Each number is 500 + 50 x the weight over its row's rms, rounded and kept within 0 to 999. Layers, rows and columns count from 0. Numbers have three digits each. The size before them is the row's rms in percent of the matrix's.

# layer 9 attention key, 768x768, rms 0.0631, rows 286-328, columns 640-703
104:452542478456464528324474496443513498565433501499456501447557497465448603471593461543503493477580541498491539498486492479536555462493473313445462539551535564498498420600509584548487518493438491
101:567417404589534424478452578512479439442465522456475467436496557536479502449509577439594558429549468477456396446463545541502448490551504580539541419537412516518458510479432486483511498414525461
106:496464417482497470492482510522490542376551533519654564503508601491488465510505472526419460407474539516518581558541500517551505505486509497442461480461397510428627552573488440484468440572565432
101:451536452446446549495500551540379475469480522476618449483457567515453431480495505535624583445351463451449487469460451463509426466483426461583479485636488465477515502506516566516427508514529512
107:457496548509433496574469467537619548536602508532479466457521514557557556505461498469498514558533568464495481516556469493545417488453548492505543555482472543592563482468500482590548458477396478
105:456624459548502426544514449549494556501405421480472558536485516541425512459524397582462451473576525495464420527579426529469459462479537375408483552522469446448434454474665455451532582461454506
101:496430524461522521539619543523570578544479506399499499504449482538578420535443546535568479464453598493438540530463549517552459506564437507479455492502433493527545564452520482498486477389521575
105:426551436480531450516590474565562487537576501476461558483580552482483544532535549624409532551569487384575426567539474487527507490476527467429515489570518483539426444546584511575531583426499566
108:451611533541466461556527614602448530459535519491543557475487528528483525523454555457475497471479409540460595517452533484473536463458486541470488593451465535524590520442545527439498591514488463
104:528449472538585498529542456394451502466551478505482504475471549435458590584547561512613430476475560493413537520507490549520462479495435606550501452479484519543520545502461460552517392540571516
101:509529579506539529491476540487610408504547515531550537599471350530549531599507530436518439452535582515544551578457618555456498430621538550494513499555577474540513527501547409535515487564460613
101:505573503494483515484397554521446496486491511629536492521470604426477386535442409445411555498504467468454408428544513515545507430451563539454495536398438478417539469462485485517522547547475492
100:418571538518508468410468526492470453532460370493526543485505491551512486532517502495462447514607517562594487463515440515436581532547554506452482541568499484468402421586558487488532586540513504
107:557469384515571476519548474487474498446563629491475488503457359459508564494518595495493473456466444426403520536556462615541503509503560543589564472590488568436460469562494579649415650475525578
105:524571507497491446451483569478597517537416518526574465518466423505453577510510499518385559404550502445517408430519442547552554552459509420529485506474567460546473497464508562497522596541511539
110:491504443551529445501553443505488425526494419367520522446514492428465517540428463511513447529499532540486575414551518416502558461455459525401489521429539392417490440499415547538425505552505515
100:480476520518576429563533548570478410461528478540490543539431539549560403490514554435499517443560462515513426466543458497556439488522540515398499584496472506413462511515499497455528518537534436
109:566507513450529594526574467524474482506551496617519465517475462511500497516546529425525542455511459479519677497480475581526508516558555507501517428499462547471401531521493437531489547469573425
100:515577620443562601504461534559584463568499539470526492549467482471463534450488383496564503428439454495506637458527399504542480526483461494398562594499507429426569460512442381551579573444486555
107:491408536536484506487544540455470671489439555517458446517540498492536586385496553560460491483441467489510383532523489517570476495498447443459558468531576514451534484478623474478517510478465494
106:508500536532533465489411428498495476517471407465569488555457491550475492434562474370441461504499439509475423471488421526556517503481477383497543468542490514427494504462515471472562523520500485
105:459536468496510532477412399452638428521559541476537476428434457484542569489515528500505390531333551470420446502505445557608497456463575509498538467487516453481482525433524518473512527532418533
106:413629493578567443484488543518557565453568500519562514545385437466488630495500536474548528409473484440431475552416565513458493542564551496526481448494491508459404547499489542458524461456503513
105:510471485537486478531557425506488387541531480482436512524487503552477403533504362597452470488564413547540437463489432402536492588484424460445526540488487436481476512474520501424569454507472608
098:507500506497476564543519555603524584471466481514508483488555492437476618412566522523486549506439571516444535474521499555501536394484547507441484546548534538481545408521495400518509579385436417
103:562495496581520398510430516540502447365530478428487527453548511400586508526508493548472478501520497528529412482476479433570452522522529530403503504399492462383504502505479481510511525513497512
100:501429475491559481495426552432384537449427481472454532504487448522531436486497473474456527479551370556558487591514440564493454401532502454594577650530513455525590589532436484435545531465425394
102:614503563503491530567509495437539543408473431497524547512533483471411431583492443575497578460565423478543467555528520453495444462526479492564398508483465536454484515488595446476437472489522503
107:527446557500504558553508525560500484488518502521579453480541456543540420506456409402521495504422557522522473398505556497470477556479417552457485544518538521481498559430565530512592472557469538
104:413492471518474501575554467441536484499543505563448468506512470501526537450491451480512489502559422499560487569513516476454543478479526592393510426527505495503465490485555417421576488566474520
102:587542479429469534645573507464505455527462476509517498514477506442511482565480448460357480472500509477448465551459461460500507494572542582620414465342496545484487621480514561461510482429540439
101:528486492485511445522521538541579461512502545548526477511524449524528516544484526418468525397550502465474430516496522524570388452490485439488388563508486507520418504449492540525503465556458464
105:518418488512441444496468475391467505625335468498528505541562558441477476444444488578476438413562494492455492474465523531546633541526456402522445611425477597450495546555595507491524537510503465
108:525546527475544549518433494541543496539486500527496540480412574548457440491505590447498424472511413425463508486408426433468577458523541560506548482543517493504511556421427479485391557477492662
087:463463466562565492543483441496467495423560548442487523454563444471472447471472444504475478464430451480465526527516501449485459445516480409571548546453556466452515449459580467498530476532492445
082:479504567469446518662449532525421581506420465463434450565512563472516441496505490581486445504454507550500498505548450431508553514529512524508476479528517535499474572478519485507427487472544534
083:560525515495568571567500483484497431467525393554523483563607381490525465501574479555536581443460483462476467470589455521543446436465524420474505544533494411483525509522489427557511477534461352
095:417513555445496592582412469487512559464522521603432502613514442459494447481480446503488459505469528546614430540564432439494541540461530474500480548486551491413475575486466439537551465491517438
090:464506574440396569470506549469423461416481493564513473510570449449484511515456450410525474508542464515374457441531446464493526491531518548506474585508639481364565550569462492536435489394537427
101:560493570475471475493474511563571480461476508488462607569528490498510516477498542422420565492502515477537485497548524598577463506510426412518473482453603436388476398575376476500563446510475481
092:478503473494505513459528494542569408577421402482625437421523480515526528507522488479395504408511594466440470459430553436483499555562516601464406529586506539572505508484506455507515463444460455
087:544436551541504505465572555541431548498468495511488447497466483519602436553528572535506445503476411452622538415583513539470493536447489463414589555497576511489547513522535518455481483542497420
094:626502488576525494460548603475523502483422543495509493469561582564509599440509472439603488557405529543472527514528495546484481396446536498585537508540488495532535498478559553511548522501580507
# layer 9 attention query, 768x768, rms 0.0638, rows 287-329, columns 640-703
101:491489548540555465461476475442505473517554453498466468505439446429409462473498484538558552488525565471507490445433502505494392505455485508596592381476456473517452524485560536466528546506457512
108:526485466450547408417578463551613581566511512513584551510556582568580506507516509504537487462543549500516485558486455466553489482455549442522486586365445464411541540517532549501497482539586331
102:457441398573603497461492494563490465426522487476532454478454462514559475595416576497523493525471536438439453505501452463478502511573506428548491443519521464498485540530479509467486490481535557
103:413611609528470435559491490451529575432486515489468485547536443388517600484411546507527520521442546536451553536472480622531470559530388531575469537521457483488458500435494352501492510449492416
103:534555463585503541437432453478444554529470458590448487563425556545410602509465398540513534505491473505498503497508462496540528515533518511475442444452558516486498438541490463462455446537432530
098:530452502490540490491577473479598510494527568568554523569554440544646476473580531494596543529475534512409438489509449518493411397543473370508532515558495537411545571437479642537410445503533472
104:455562473472449462436515481518489616547556547540512617509490642503550403530463495531478504528632475507534458572483451483474544572455506465421505599467633459552518418465435510436558512426545539
106:484572584518465435496493545559471498471581480490538467399452548471419473510462536437495570550514423445417571544475446500490602539407519522481525558496430549436500529453555433454551588506529497
099:526393525519530416496495460434488487490440534537589478525545466456543529530548538507598537526490521570439486543510486535484467467557452520471497451589443549499489559498483568462472417488643483
102:482526496511500571521562580520556534494514591453574493571566420480570483438587519465532536601526524532513552426509507415546498542503614446484429593525473543522523515631456474469411395540495503
102:415470429467470522502571423538450509454581471542536440525330550420512417537500574453453524495525490397482526512419423515490515517419615573598467471479468547491550468501595478497432571494415569
097:403503513496419518463536495524526484510524575529481454529474500576498452606568477526535420519496505464593594443508398387509530445534493573508466511513549523520393433527532556519534494508471588
106:470492487528548455430490475513506461533481485562480463563511403322440452502468562432388620500465461563461494601482549548548529548499538560457564487553550455477519529565491536476520462465469458
104:516493520518446513528420498517424473414494492468423389477507491538533527525528573496447536571491504481495501427468477487461556525446560580469464455554468416453475494548524434436428535540491460
109:546501512491437471464508528534449454565557448560382521455470519534428554601490539597456473452423480515521620461493496446498482469517553476524500410441505520502492455480403500477535479556535559
096:467461490575525500470530447539526514556567501545470497493404576444515423532482525508501468571545572477553510537544515479572543449503608503560516453436530481559442512458425561423435490489514541
108:580438430518502544411581510542464471504423557538518515461461495508553444486599559400438498537544509548531542582483553506491504530548568551449442526479514559465559592456484633469512561451469524
104:445466403461555513464463614532525461553515525415556524606418391594469489499513403431487470545523541445513570509554425496538459566444526490453464549500437501453661556453479529587548555476471444
104:512521488532503571550407544473424508470473471568416487497498485464509513492436475478544465494428450507531444569514547525493443469464450417414498485593465459534488470493535416582448518473450487
102:459524550537477387472348482388491460464421466490474477470432510454453571540483514500489495458464464475550507532503555500498513538467344535539586507517542438456420527441512520600474526386441571
106:486507541541577542472480548529530518478519542495503475436438563554409541393499547526528557448547470497472502490479513508476513582548471510455588506487449498477535541440539462532419510468441458
102:490506527463506500476516585466540498592495507548525469513474537513476515501522496428488579478518496510441547449527507455496519515481479605439526464564530484559413484468501540437564538517445450
103:465473483448506474489516429472485563607479620463492475514525542555425568495535406542467492484604529463521527465538484477494534489511509540451543533485480528497477527520439455505465552530457526
100:521555427461507525527551591539494452511506525517548450515469523557452481358442485535392536514437558462474481551550553558535550487529503519472402471505554548525555463465502453474590544520559542
099:531624538449519512590514497509563498564440518561469574494454556443504403491552454583501479387556530562528477434503494469580507577498535472494503547554571478513626482548434486526549498534476526
100:427498513543485484484473526470484510480488548463421505487535492424452519425537481518466552539493551495561565547512554486587357506524498598522493583516390608440489537474522457512542470500500531
103:558535513553537521552497436443518597510565539490537529535414443463467486512486527549493571461519527570457475433537490507437550519520446589421450370585541532450533476550552400520518456531387580
103:492488505478476530522524479547473507495534599433443467528506490504514519547540420370447392514436499489474456510552534555492562519520451511472562502441531467477440535477493484525330535556419504
101:546465454480554520449473540420506539567485487444445503439604491493537575489449448528586428528530392614558489543536510477472533510417511504430474525458453602565479456487500487548568571552515441
102:481510510478474553519444550522478553481615571427415485413494482554475520579468535420420584350543472530503585475405513519495533515552516423560469548403495587469569485424469551503428484509592499
100:456440594486428553612511460504552525380637653553383533521515497554598480540477501498466549498545501519458574462542504476530493549571407544467391667455507575452508594490457498491450503556480520
106:510475482563525462456502538466529541484485524529423394524492575589453636465509465529501513495470567387534548417482532567545534467584432598521458431516458536516449585502467569480510551543559512
103:570551440505631543518476399429465512447503512521464574545523467498467488533520530468505569573517516406449521536428444472422531578516491485490519504368568474516452576553487537470522496500468476
082:459534456464389432528444497504558451528523462477488506507577521552487496516452453593501442368452444509467368465490410488492453540514407512547535595527532574594630543437602512395449486380484539
105:499522457519498509420524508489568528548488524565466445491465515523461492514417537523595510575578508491554496578447511591468454587541498561490572460540428532438393522507482613484517537549533496
087:503409561466472595500479449504470478494420514452492462550514469484397431450554512551524520341468597489586380538569493497483525426491379482486441531504505524504610509554496399523434521427438444
085:513479550531470428471550506507561562536511503496401536565435541465460467544484529605555481504498512536508442556522364580494467521468506521574507517538498491602538446491530507411461493435482560
094:436559507481442540481504483509533471467442437500583493532601494463506425451540491490486458465431465468473510507570500447546522434477418442430540494516543530439568458534508528501473493510519444
093:522495484443513520444561492484521574437503505517539444577581436448430508447509569629551557506452531518540433553481394599500574435474558615523485514528456552607383372497471506509440610460491543
085:504539502550483524582511473438465527518485514455434539540387484526564596520569475501453528564549403513406540471556503517521457505481527449471502488426556471471511539518511517475580453558512534
095:475475417417451627466491531554444377500393480507594541469570469445510529554586557446497475551514547419545483543544482458522503458530449403457501461404541503384535473551531495528537529395470440
081:435503424498356576552539454427482494443412523504429521480447467486487588537470569550469407501447467506463449468540544495482495506497494450478587525493467474513510513434604431506517536558480510
090:512566453474519467516477479482521424529541572506534540380346527476539521507441436497565514475438506420527531471480499514472455578507552450530569479539509485586532515523456573458540463475489515
# layer 9 attention value, 768x768, rms 0.0757, rows 256-319, columns 640-703
096:513516475469549509585497496461486496457513566545545514514515527474528471526492449515502508496421535508564519608468538425500514522514474557519483625523501460534574453476449473436597560484580523
094:526516544484513571399547544519507451507513585532501487530559498573554515501622543482513532542623509411536456424485484541495556525514551508499479558503488590447471487615475578529451487519516510
097:503614549489353500482539491554468528448516590479461555604467549567536568476499500568539517501552468502582539581491526506534442423549485470476514536496509398446554567520497537511473444456537504
097:477532433482470437431518537430530513494489527418472450500530545528468451576508431589555494442440528584508561587511475457551430509507516535455478478499533396570481510442508476451509406473401528
094:464476486484439448517490486446499474539430487498518532336510424483488593428455511560457468513517509411490424469553522457493504483572520541519455519429472498474515446520484447502521445446577405
099:536555506541549533523470541466524430559483548574576455451472463463556452537515457479485478538409486517518551531534479436501484459487417514479505544635520389485490474600410409392552445515541509
099:527489528419602502574490452554508464540419499482452529415521475583577561519566583503507503491582541368543510451491606494495456536551584535434504559505517505482552518372381416442482455564523562
101:535577437570599453495535491511474536427441442497491519415512454472489494564548390408428500557496496598489412511581437467541448504481440522462500439570547526513497492553589487364462445532465502
098:414451571475407434547557558460520620508566503515541456385476535457451475449492582442522443496516473484542456544482518574416528451470437452567485455540549470416533568570501461566580587415441507
093:456469553455507448541438418540571546433416442504427516471574500588495538475464484450389473483499504582479484483474586485502571527569535573452480531472508434532487517436547531490486414524489431
094:501464504493528497560518529598510522483560460518457516646518564543486436529508543525509515564429428452579516480504518454525508476515477534413436526635476527418445447476501458474507556584398524
098:458540537577489561373446507502440560493576471494484519476485498447489509494475425537383415524559434520512497572501551480609556433519506501467512533564540452519504510463430465492515436552470496
100:410490443483455519527508477460541457589501468503434535543464493557479497533485451497488504516430464532353531443548442456520465562489470466520560464539474478429546393519570545445473333524465443
104:454522548452543532486503556499428585471367575656489547505565385527459517568631586418516561468491465499491510516427570435427458562491580516484495417518533576543407516548519436560464593471513430
100:590470408515536444403542499556501392470476585470551507520486534444475438457541468492462530474547566514533511554556456557518520568482509477506519522540520561468458449522475493580488535530500471
101:522588578424497554588469490541517578508395551402471557553554478486624524596589507529418546542512558529448542455572534521503527447483538509557535517445549514483517502415550472507493555547501481
095:566494481528452446426567564532537529417554441458472496541497485587561530443481523552484507574479570438520466557526572417488497510472454447454564509537510567482482458571500520468522496475505535
098:526447519490531508507505531430598404555569522490504459423501514494464438522483498536520453552482502463578510466586491521510471517504438501487439484426531467437516500487612475459431499545444530
104:458490555495462582522496511536461525491515488606557504471502425524515530512514474539544427515567442506566442514479488520499536559450515507509413554540525536461521539447527504513556589587466481
094:535555580532510449513468517505437471507515592522404565498442518463490483530495493567461550530536459469578589484538492543434461478472447504521507507526509506416557578514570543602538438592476495
097:503522473437519467481526472547549496503500544518507475483483540504483481442445520497584537540475479462534559460449479469572506517495494566556431514454473497497575469504567542559520565461429531
097:509453462494524579424468515537527489535551493607434387566484423553471447498514589511520472518463494574551528407558436455535467540540512514500487492525421552515436468398491444440540505490452494
099:381488446493429410509491607510564533537439489467414594487525488557569492508465623507433530526450568538456457491484517494368479434502516468452475602433486445512477512476483488503446428479440413
103:443454564508474572464493532568540480453530453465501500478460457494475489522475525436491525524500516577483469573513542489630482489477579523516494526562419484504393451538572493547443488488447523
094:477513453606560561500456401510471474381475425491534446434515489438524564477516488472456539532446574546554482492533541469426488526545502493500512530467466503496462477552502529439490409428539514
097:484457462438471471497512483493471555564441384527579471553437516556510536478451464466523459501506466459410530472394523578552548448475462496504513544555407467476499518511482470449568559478523470
098:456506425616488515471499472507490544525477549493471537493602401509579443447506453535472361511437559507515482438531547495465539488485580520516455554543519516446506439554384501511551454488591542
097:458474516419527521413541513477494513485542531469456473493533401462567483487571493467519424515470586531501436489541459491559490473606501473488532480477479516513520492605530471505518440538457540
096:446589488545431514517393425590582508507445486556384547557526500584440489409535444514476445466595449461404518438488490522437503417461491446494459525447461560490514537474536525544550480538420502
092:510486495609538447524437456495417545587551529460516521476538490467386462423530481479446511531470474506519517455593437472516506593532502498558552489456434490450448447576477462511418491520437439
103:525554545443606549567452516510486542475497443485470499464565456465498602528482490468506496532424524533496571509492514527535453488583480518513597425514396487476547496520467563513483602470560480
094:577515592514552522473533514488517430589462621508523427551490506525552467499550521415507510499520455479636464430518471388543443570428574483538616490528543637553498472413506574431509613536496518
095:472390435366536482498474542465464594465500498499534417485547360545471596517509404388551464494362502464519592523530470464485496530625510488487420416585522551497472598549434498496571479472469463
094:508513448534482399479438530596502472515445503523586509497631535551517557492519401432466591561528581508450555483514509549568492427532507438489507550454592484472434544473515540524533494447503448
100:493521501518507467456472570492483524471554533516513511488559473465468531559409484479541438495547483523494426491445554462436487542491472494461442427507524532513432393468455483492321490526512549
096:362497598511429404493475512452445345481468500575478523500525608442472531485480492551483546538413436467451375524514437437422521414420437508499464516479508594526506517527443453473549485537421507
096:567542514404516479493487464459469443442593469409506461503515603588614544503395542590467462541592541459427509496479583564492457467560528508441519498455401508515435555494466549510501518491556479
099:478475487457502495565507491519493516447489458463406458530478387535485414486501486441521461418369453506528565460547489477407525496459507554524588350546515489477537517554509456509511444497503503
097:509496376483565490448546501551506486434476480555425487463592394519441448504504486416518493473507542420551495462520547522476600489475482483550558458563491526430502449501369515476596538422496537
096:525427558468455489499454475463477508571581605478473492592527528501610493472456567617530505556564489437479557497479508434435469368574462533503523422619481436474534464489526436446462468484453487
097:560561475581503484582518566554430552448455457485597449462619539536516453458411475537474463500493542549482410467614448447523427430484523509541491469457526495450427507625426563498499507434524512
097:415473478591499436506486442490429523470591444584456536502463496502500460491458481511541565488458466570428471528488520518555540517445482470520477594557390456474465424531534387560382465527527498
098:538490404376433541524450514484503507579500556416445540487553524567669503468526520480511548530523595563533542526459537505553510452553586565467567418562528435481583488455488460478442464523430484
092:388524541451408479485379516520607528467518424472593452533494453493549530492556447495521468476484589516506335469564483509464531532471459564512521423504477549503567441398518448500591449484577479
094:515532462569503572446449512471497459585468420472651463488425542497593501496548585497426527463505400518469458539437454476439521506530563515453478415488532531577530490511575543527492569539546564
102:534512424522515505499461539461504465507482506475507529460403490423510475563456541571574570422515521377505505516455603552498502545535470527501492372426460533500574538574656484484508596479530474
096:427464481479465495457562582450478569496517452455548501457457472455463484449495489517544551410496512456475521512550491470491506498616570454562487405541513461384459496467560509479500454504561539
097:489466558528534469471516436561542556434501361469386540520561465522536501507389548528461622413540562552509473589428552537459412502574500503526541444514393476509504560522470525587437554457497448
098:488458542530557493423527527528474375530593527551522544489486562519402490418458483500527520468515450534461518552532540452489519473430480434483532503467464546515461500427450462499418558525512460
099:433458615422583487450466501506465523498507479535532610518542449616451548491525466576512522516482449541495475472486417485485406462470494533559590458464494540507556522429494434478522526495566526
097:522524508565518466460487487527439472444473490472455607414525503415502474521472415475545517493544503461492575556475489534474488509422533462457636548454464518420525466464492496473489436476467617
095:447492494462524533579609574493520435506595447502510526452406492467466552595571523523485464476450487512502527548515491552473442534527526496540439497415515556493490529473467450489409550488518565
104:620438582467483487550455547540480562529467418453520518516378395464505414479550533556484540500427518530551451490509493395510437514552512469605532463524504533556476466441501469467430468551539461
099:448505543494573482472542497475451522557539457415530442550466389510507493577402484488426426472535456498438562503573476533487445466510496551608503486450510435430525467508439570515549404496501460
092:584463503508351507523456486436615524541540478436547468475512411538497494558414551469504474446513506536549486484546474461432433494493531497529419533482462450549431468391502548523539443452485541
093:417472489490483448592442435522436468511519471550425536472507474511545496478505489508459528588517510462461481460536504493452396634488553534421524537506481583500507576474455510507462402533501501
095:519487440520508490579565524520514506452499597552474460447462485524551417503584564430464531559457505475516440429550501512488484561446502510434418469554525490585542488563486439449483599557459467
098:433532522489458389600495584518484490450483441605461487531522498535422494480434445391477484508548545581385409489452516450527485587448454448522482458510547515544464530568527487453460559527466460
096:445532549447537496467476535458414616502508506366566420520470491531522586525355469532579445519415507424505445472517515536437539452504429539404464449548445499467429488422447448487625553466511403
096:445470558426463474470468509420449474500428487510468603354545574526583617501474522674448531521513502459515509554447529549513581509510494425546482579536612423495601491523524526452417466564488454
098:496460586554539490491437589494484451509613454480493524512366485525473473525518544509494521545527438575522503485573502432513489431493479478466444512349380500584531362481495538504488520580551485
099:436468346513460469567508461507507464517529551476482448538535396539478502550533419549491440490421466536512495447525432490502505459508436477432544389489541487528464520532528524471501482555418550
097:504448548485489515474595522451519503492488498611607461453470483628441454541488522476465433419508504442493438550452458522499457580476503472520453437527594503532479486551535421489405541501480476
099:581429537436464585567497530547393573471514477546534430476535410476544544441525429547490480443497511532594436461499479515472544537578401482530468423548522602611451614480437441453565555447515474
# layer 9 attention output (transposed), 768x768, rms 0.0654, rows 256-319, columns 640-703
090:417433522534577511445438473557513467396447494525467460561539524491501531480517519420480463565551597522397533401368461466488538472541583558467555518522584541566491449583541505508408434482466496
090:396584447560514361509510534470482505587523444393496591513449530476502430374470438580510531492452507606450563507572432530547543491506472541456604413488541627495566450485573460456588480520424501
093:580435514574549546548506489491601462584386478511559554500518466482488479515495553469485565406518506473408503495527536547497516519451479473551479422505400497531545514476563497465434544601474489
095:570455533442555537460470489508468382451517562505475506535544499395529525436540524484393575517519525449476394412514532468448502498525480431516446497403537487514484482481469485531411559495531525
087:448501524464459404544561598445506559472552451512464499517520532449427441489520498525466630419513490558501582572467471486541497484524541477440582492637532518494467490522487591469513598547488506
098:554422448450535542442540536540476524396503392401555518541505479511424523458492434527507448422508599476423467467569508536468449461548621483449448470350549533522443438454562605521497533545434521
092:493590529519456494460440556482490523460458523585452507494429503440400538486431474510505572541467527614472431591550480476549489456540415459564585474557368515526474499688579558507518467491444518
089:547454507493560545468499573538529575576524528512535439544480530455486509530564515533437529471479526548539479491532623434518485467533541548462467520520572591510459570442531557499483559501516519
094:542533432471467509529579519507437504578482434457556541585489498520472606520389426442453510414539514492472502492485487396567543582498551515590507508428468494518395578408603445508434510553512484
088:469500472493510505577506581448465434520490573469506482549458474488438464463493427536479544497481537446571559503533469471464439467417487405464509482517410550514421438516494474545501451481496469
089:566511533432569485487530486459482442477437494459549551511564418430460477486538483464500401509517539446489533532436512509517553514578462555501549519516549439475519529511551505482503454399555491
089:490419457535537473502543609565633428502366466466449583505498518508517529477475502530502532564509517445511508484511531511566457552539535564528494496562502515496420494455501538515429535428549516
094:595563522468546521538495497434481464523458489444475464456605475451475502552536503484549523533566464512516434492431516502453426537439558462498433487470509469505461530564398472585546552492474522
095:538474516482458438446516518521529408557617539430391485421524478448526529542486532564476419568518466565504444524415499528585558488521437528558534485383507498480488404436496515480466449529467511
094:516524496439564520476493581467459540573577502405523441598486492554551506560517475532447466517443380473533525595492540432490511442459447478504468490533577519493485459403487498499401513498400520
089:570523417493468441526498459530444442460547489490504475467510473497486479524457522535564507517429517476484472501417563467509533518454514461502463602647543447458453487512442439498526516497527584
087:407500451465548580452534406413394571580592478529472569559585559463436486452514543462430635457447469470492577468375490438510541573365649480536523437510538477565493536480522468483463482440447404
090:544535461549472470502490464578479521562551463477517548595457482535570538495562462578515513502490517506562489463540482432521497490504471449492503593534508460538470564517505510447438430495571546
089:497521487549513499471540474494425443556424493500457509466527576551587563433534570520525543502423636621501608550541481494560545482571564591471599486566499485462470469531460469556477401503579570
089:465460469496440518571578508506491445588598400448527435437478450570431564483465522526492465411488438562533497504562589480542469568547509472448514556471552637416475397529473412416431540437487496
092:526482558535528556485412482499498411501489521529604481545451500446474554521524445443546516504534507548476508472559524469437540529461486541466540502425568496509485465487468454530473479459582517
092:451496556533540410544458483524476507627532547434501642524503587405616532514527509501527501482379426431476394489398567497480391453487512492483435596479613418545500457502498475476491521465615555
090:545496586500518523475479425417450470541574489612550439494469530450543563456514443485426425454502473501511530536492532474615523503539519507546565371518582497547505511503508520568469430461531506
092:547578449549527565514434444475537503457438523492498485555522481430425452469520498534418492455463442424520463450529496463478577502539453497461453539474627578521564552520482450443508465487485509
093:497455572511485511477606532511462463559508493456546463614498523537481490443495443540526449529601480445570565480446503478536448472511521440505386382522576548445509550557590529478546562414427445
091:446460525551515591540470420470456514442520452482490466515439647462480399419545546519508479504487516566504505434527438536554527512484476462480489486467567509579542565503478466506483500529395610
094:511513566440569498433480500504532502439508507487497585438521580472512559453504495517526579507551450539578502539468469470543447452622438494572517520472476556554534543548584534465456547465499419
088:569525543577483559444414470480668533470514389518568491523539550492497554548503532611469459412508465510424523552520622500425569553453484488592477552513500452469510559495524554644425423520563449
091:518520483539512482497543513450493553492490519536475547464456447415572556528488509486566614497480477542512512554503486494545481478443487572532507465536514564526469513500573516493533485445489475
082:465565411387484548473472575511559575485499543461479447606521489514592509492503437446501519494474527492514530607562535570524423392549595496466457491550583393519466507552508428377549448501624485
097:406441418486484409457471518473455589509474548517583543534517545416519402448452456495581432560626556478504487495576485520424574485435481524545507554447590510463417555505471441449507450504508529
087:463550445491421441595400523505435552528578573519442449530533511582502581512471466440558514543499504492463514420532537527456552504544494516463429574455486426398517452434614452457390509548567494
085:501486475502444446482585413513476350577550454370435547484523571477456483488505479476482491553521452550481380475468518511547456509435466481509533579484419465534582452528523492424550506538532488
093:497597548456478549503443510474487487579516550487487521559497520449500499515451538482566427472450498483482473551550561492529505519424472512561510552520373515492568498510452517446481505446474605
093:520569517485467487527584448601461522579510472515418497518493568453483466569560581490490441544482649444494429505537517408484489484413542536412470456571487503592510544559448513516475513503501470
088:528578591550606579478513554556456591517528431477472533511527468543553548524610455529490564452530576404527597500527566503525469470496551499496499373574538532473495551480505478490411488512435558
092:435465510534459457576457453552416487505456597563604575502494421464379446501537504392589547545495437519544555493428457485507623454435501497493566522533542442602583426486502536498554495560493530
088:487532518428473559483531462558493424500531491435518511519560495493516484501519482512492492566578506463445439532388497493548459536506544514582425604465546530485493528538496571554466495453550523
091:431543575481522576399411524484477591571505424364590535533487558501391536526407499598614491533532530559500471512504533558567493496502537498528423562435491512484540528475562510531429469513479504
082:503564517590521454490538501502619509454484449580380521499437519514555485461547512351460539538443520506488485446486505453492484499532565461501455513495595522580524545579495530517550526518587503
093:415453541452570516436444445607559578597531490530410511561560517402495521474549469494480500500515513536567561517451543536476605541485442471364570515476458435487527533441555463430573533540576509
090:476529502496497534491570459412521459443508487436560474411461532441527465508538504495418497603516561508514475572469560509518496525532570470450462599520560539493550563499611526522517472462479414
094:545385553532564446539529560491544473480530526481471440537536493592422514498505541513476447485450443528453530464470457597476408551555520485572557474386490420649528458460434494488485444503627496
089:573513446674484540476480481446382559437481498456427545587461514511476592490428575419491590570504474499570542434489550370505458443459534550436435411471568431448471534570507488538418488506543512
089:520421515459541457449467406562567513472502461526469485491509515494406479498464437571583455491445552532550500564455580536479529498485420459494552552494598496462461564535614493532635508490492531
096:580538517496461508523501436461418473525562571471589482470545464442458516447464460539513485579378483588529473544536514518454452489455506477480531544561529478416397490581459469470522453494447508
093:479495501525515457483417425514501492469491526535482448526519497507534543483569477510480546508514487560421452551403517551512500483463460514463548566474437567471491571510433512515504561571473434
092:463498502435378458503476617517523556522419564496536494593576553527429560487469494510619485502497515440540562492510542553620493518481438583465580477479523489482498426588454501489480480531549560
092:459485471418467386563390542573559524558372504530461454503533514477571596581516476567480490485510563433495390538471519538504516498518473485556503469469591465479410492571565540444531501520584579
093:577462468563478502509524493595553490415474476508441438472522486504527489544532447460438556491503532436504478559565491499524548449510357479418418524539566377488500486545555451574556542540509466
088:452545552545500543587506517534518523519474542441498421490476529577525477534452539489433528540492451530526429546492423431600506449531487523474422603536509509482468590573601505501519588436481510
089:599559555474490471480418442480469403603402485485496517579550511528476554457437487506511529543584463488480465516491495555457452470457489463494447534566503489464454442515495569471517549589508503
099:498524470594582501454469505498367490465573550483493499531519501481556489522433377489464506480587472582568493484556513593477545546410469531456468565480511536522500529541551524478519456537499614
092:543483413521448509569470533590554458446577513440575526494616618556456512373514571440540584538536531538490529488512535524481462477504551506443512540604519524493494498529508507464609466546502526
085:454505584526487520419543548605401364538442532576454392546532563360531448520483444517527574412476494481429444535417477478558459512515552483506630544604481433579620428552496522518492632549593476
088:570486467506545509444535498454550580501530561515619589584488563464529453438569483517499508514418555454450472587476507510547559433558515553432558505533432382471421500529521504521517507479436436
092:610521511461476444466533512510456572580485421431569508481518500410512540532550400503527574570588518500502483527454562432458522464528497460476507530486454516496489509477519580431548484501516482
095:604457538486554507475464471484421462548517539506471459519483499448538491481489539516469458470561481480489502520480452525420608459447581508566523440545545462529488511559480508578430456517561429
093:525496554470515490553520453513518397433432488578541457465496441451473409500586524389442561421557519533600497526389436397474495538503592470564466532511550529489521573540461572513459513478497604
087:519494492470499522469570591498528520518491527544509459546443416488551410494542515436449519512570431438446468477557455550488509483541478521528549486486433506434411525443478474471492584536496465
087:434482503502519448558550502587506449512499537557390510489470567343581526406547458420499441523470437566526509491528503564424411557420503530396502442525592451470506573508500475564654517449550495
094:531561581465508545411537474451504531489477504502478425574553508528526519486517602533509569588523422517520517552459501472615480503527532485570477530519486470452421413501572481499501507415534553
088:469510374608534407483518480506493573545481523431352509468483517518505517469471599525499597571499481436493530549430568531484544525450493558476527508462413505524371502487503645374514518505478492
094:438559571598484460497465489419427403448433507585449481440477496459486580492534458373453440447515462588555533528546513525632606460388451523517515483449524498430455454494583544516500467497460524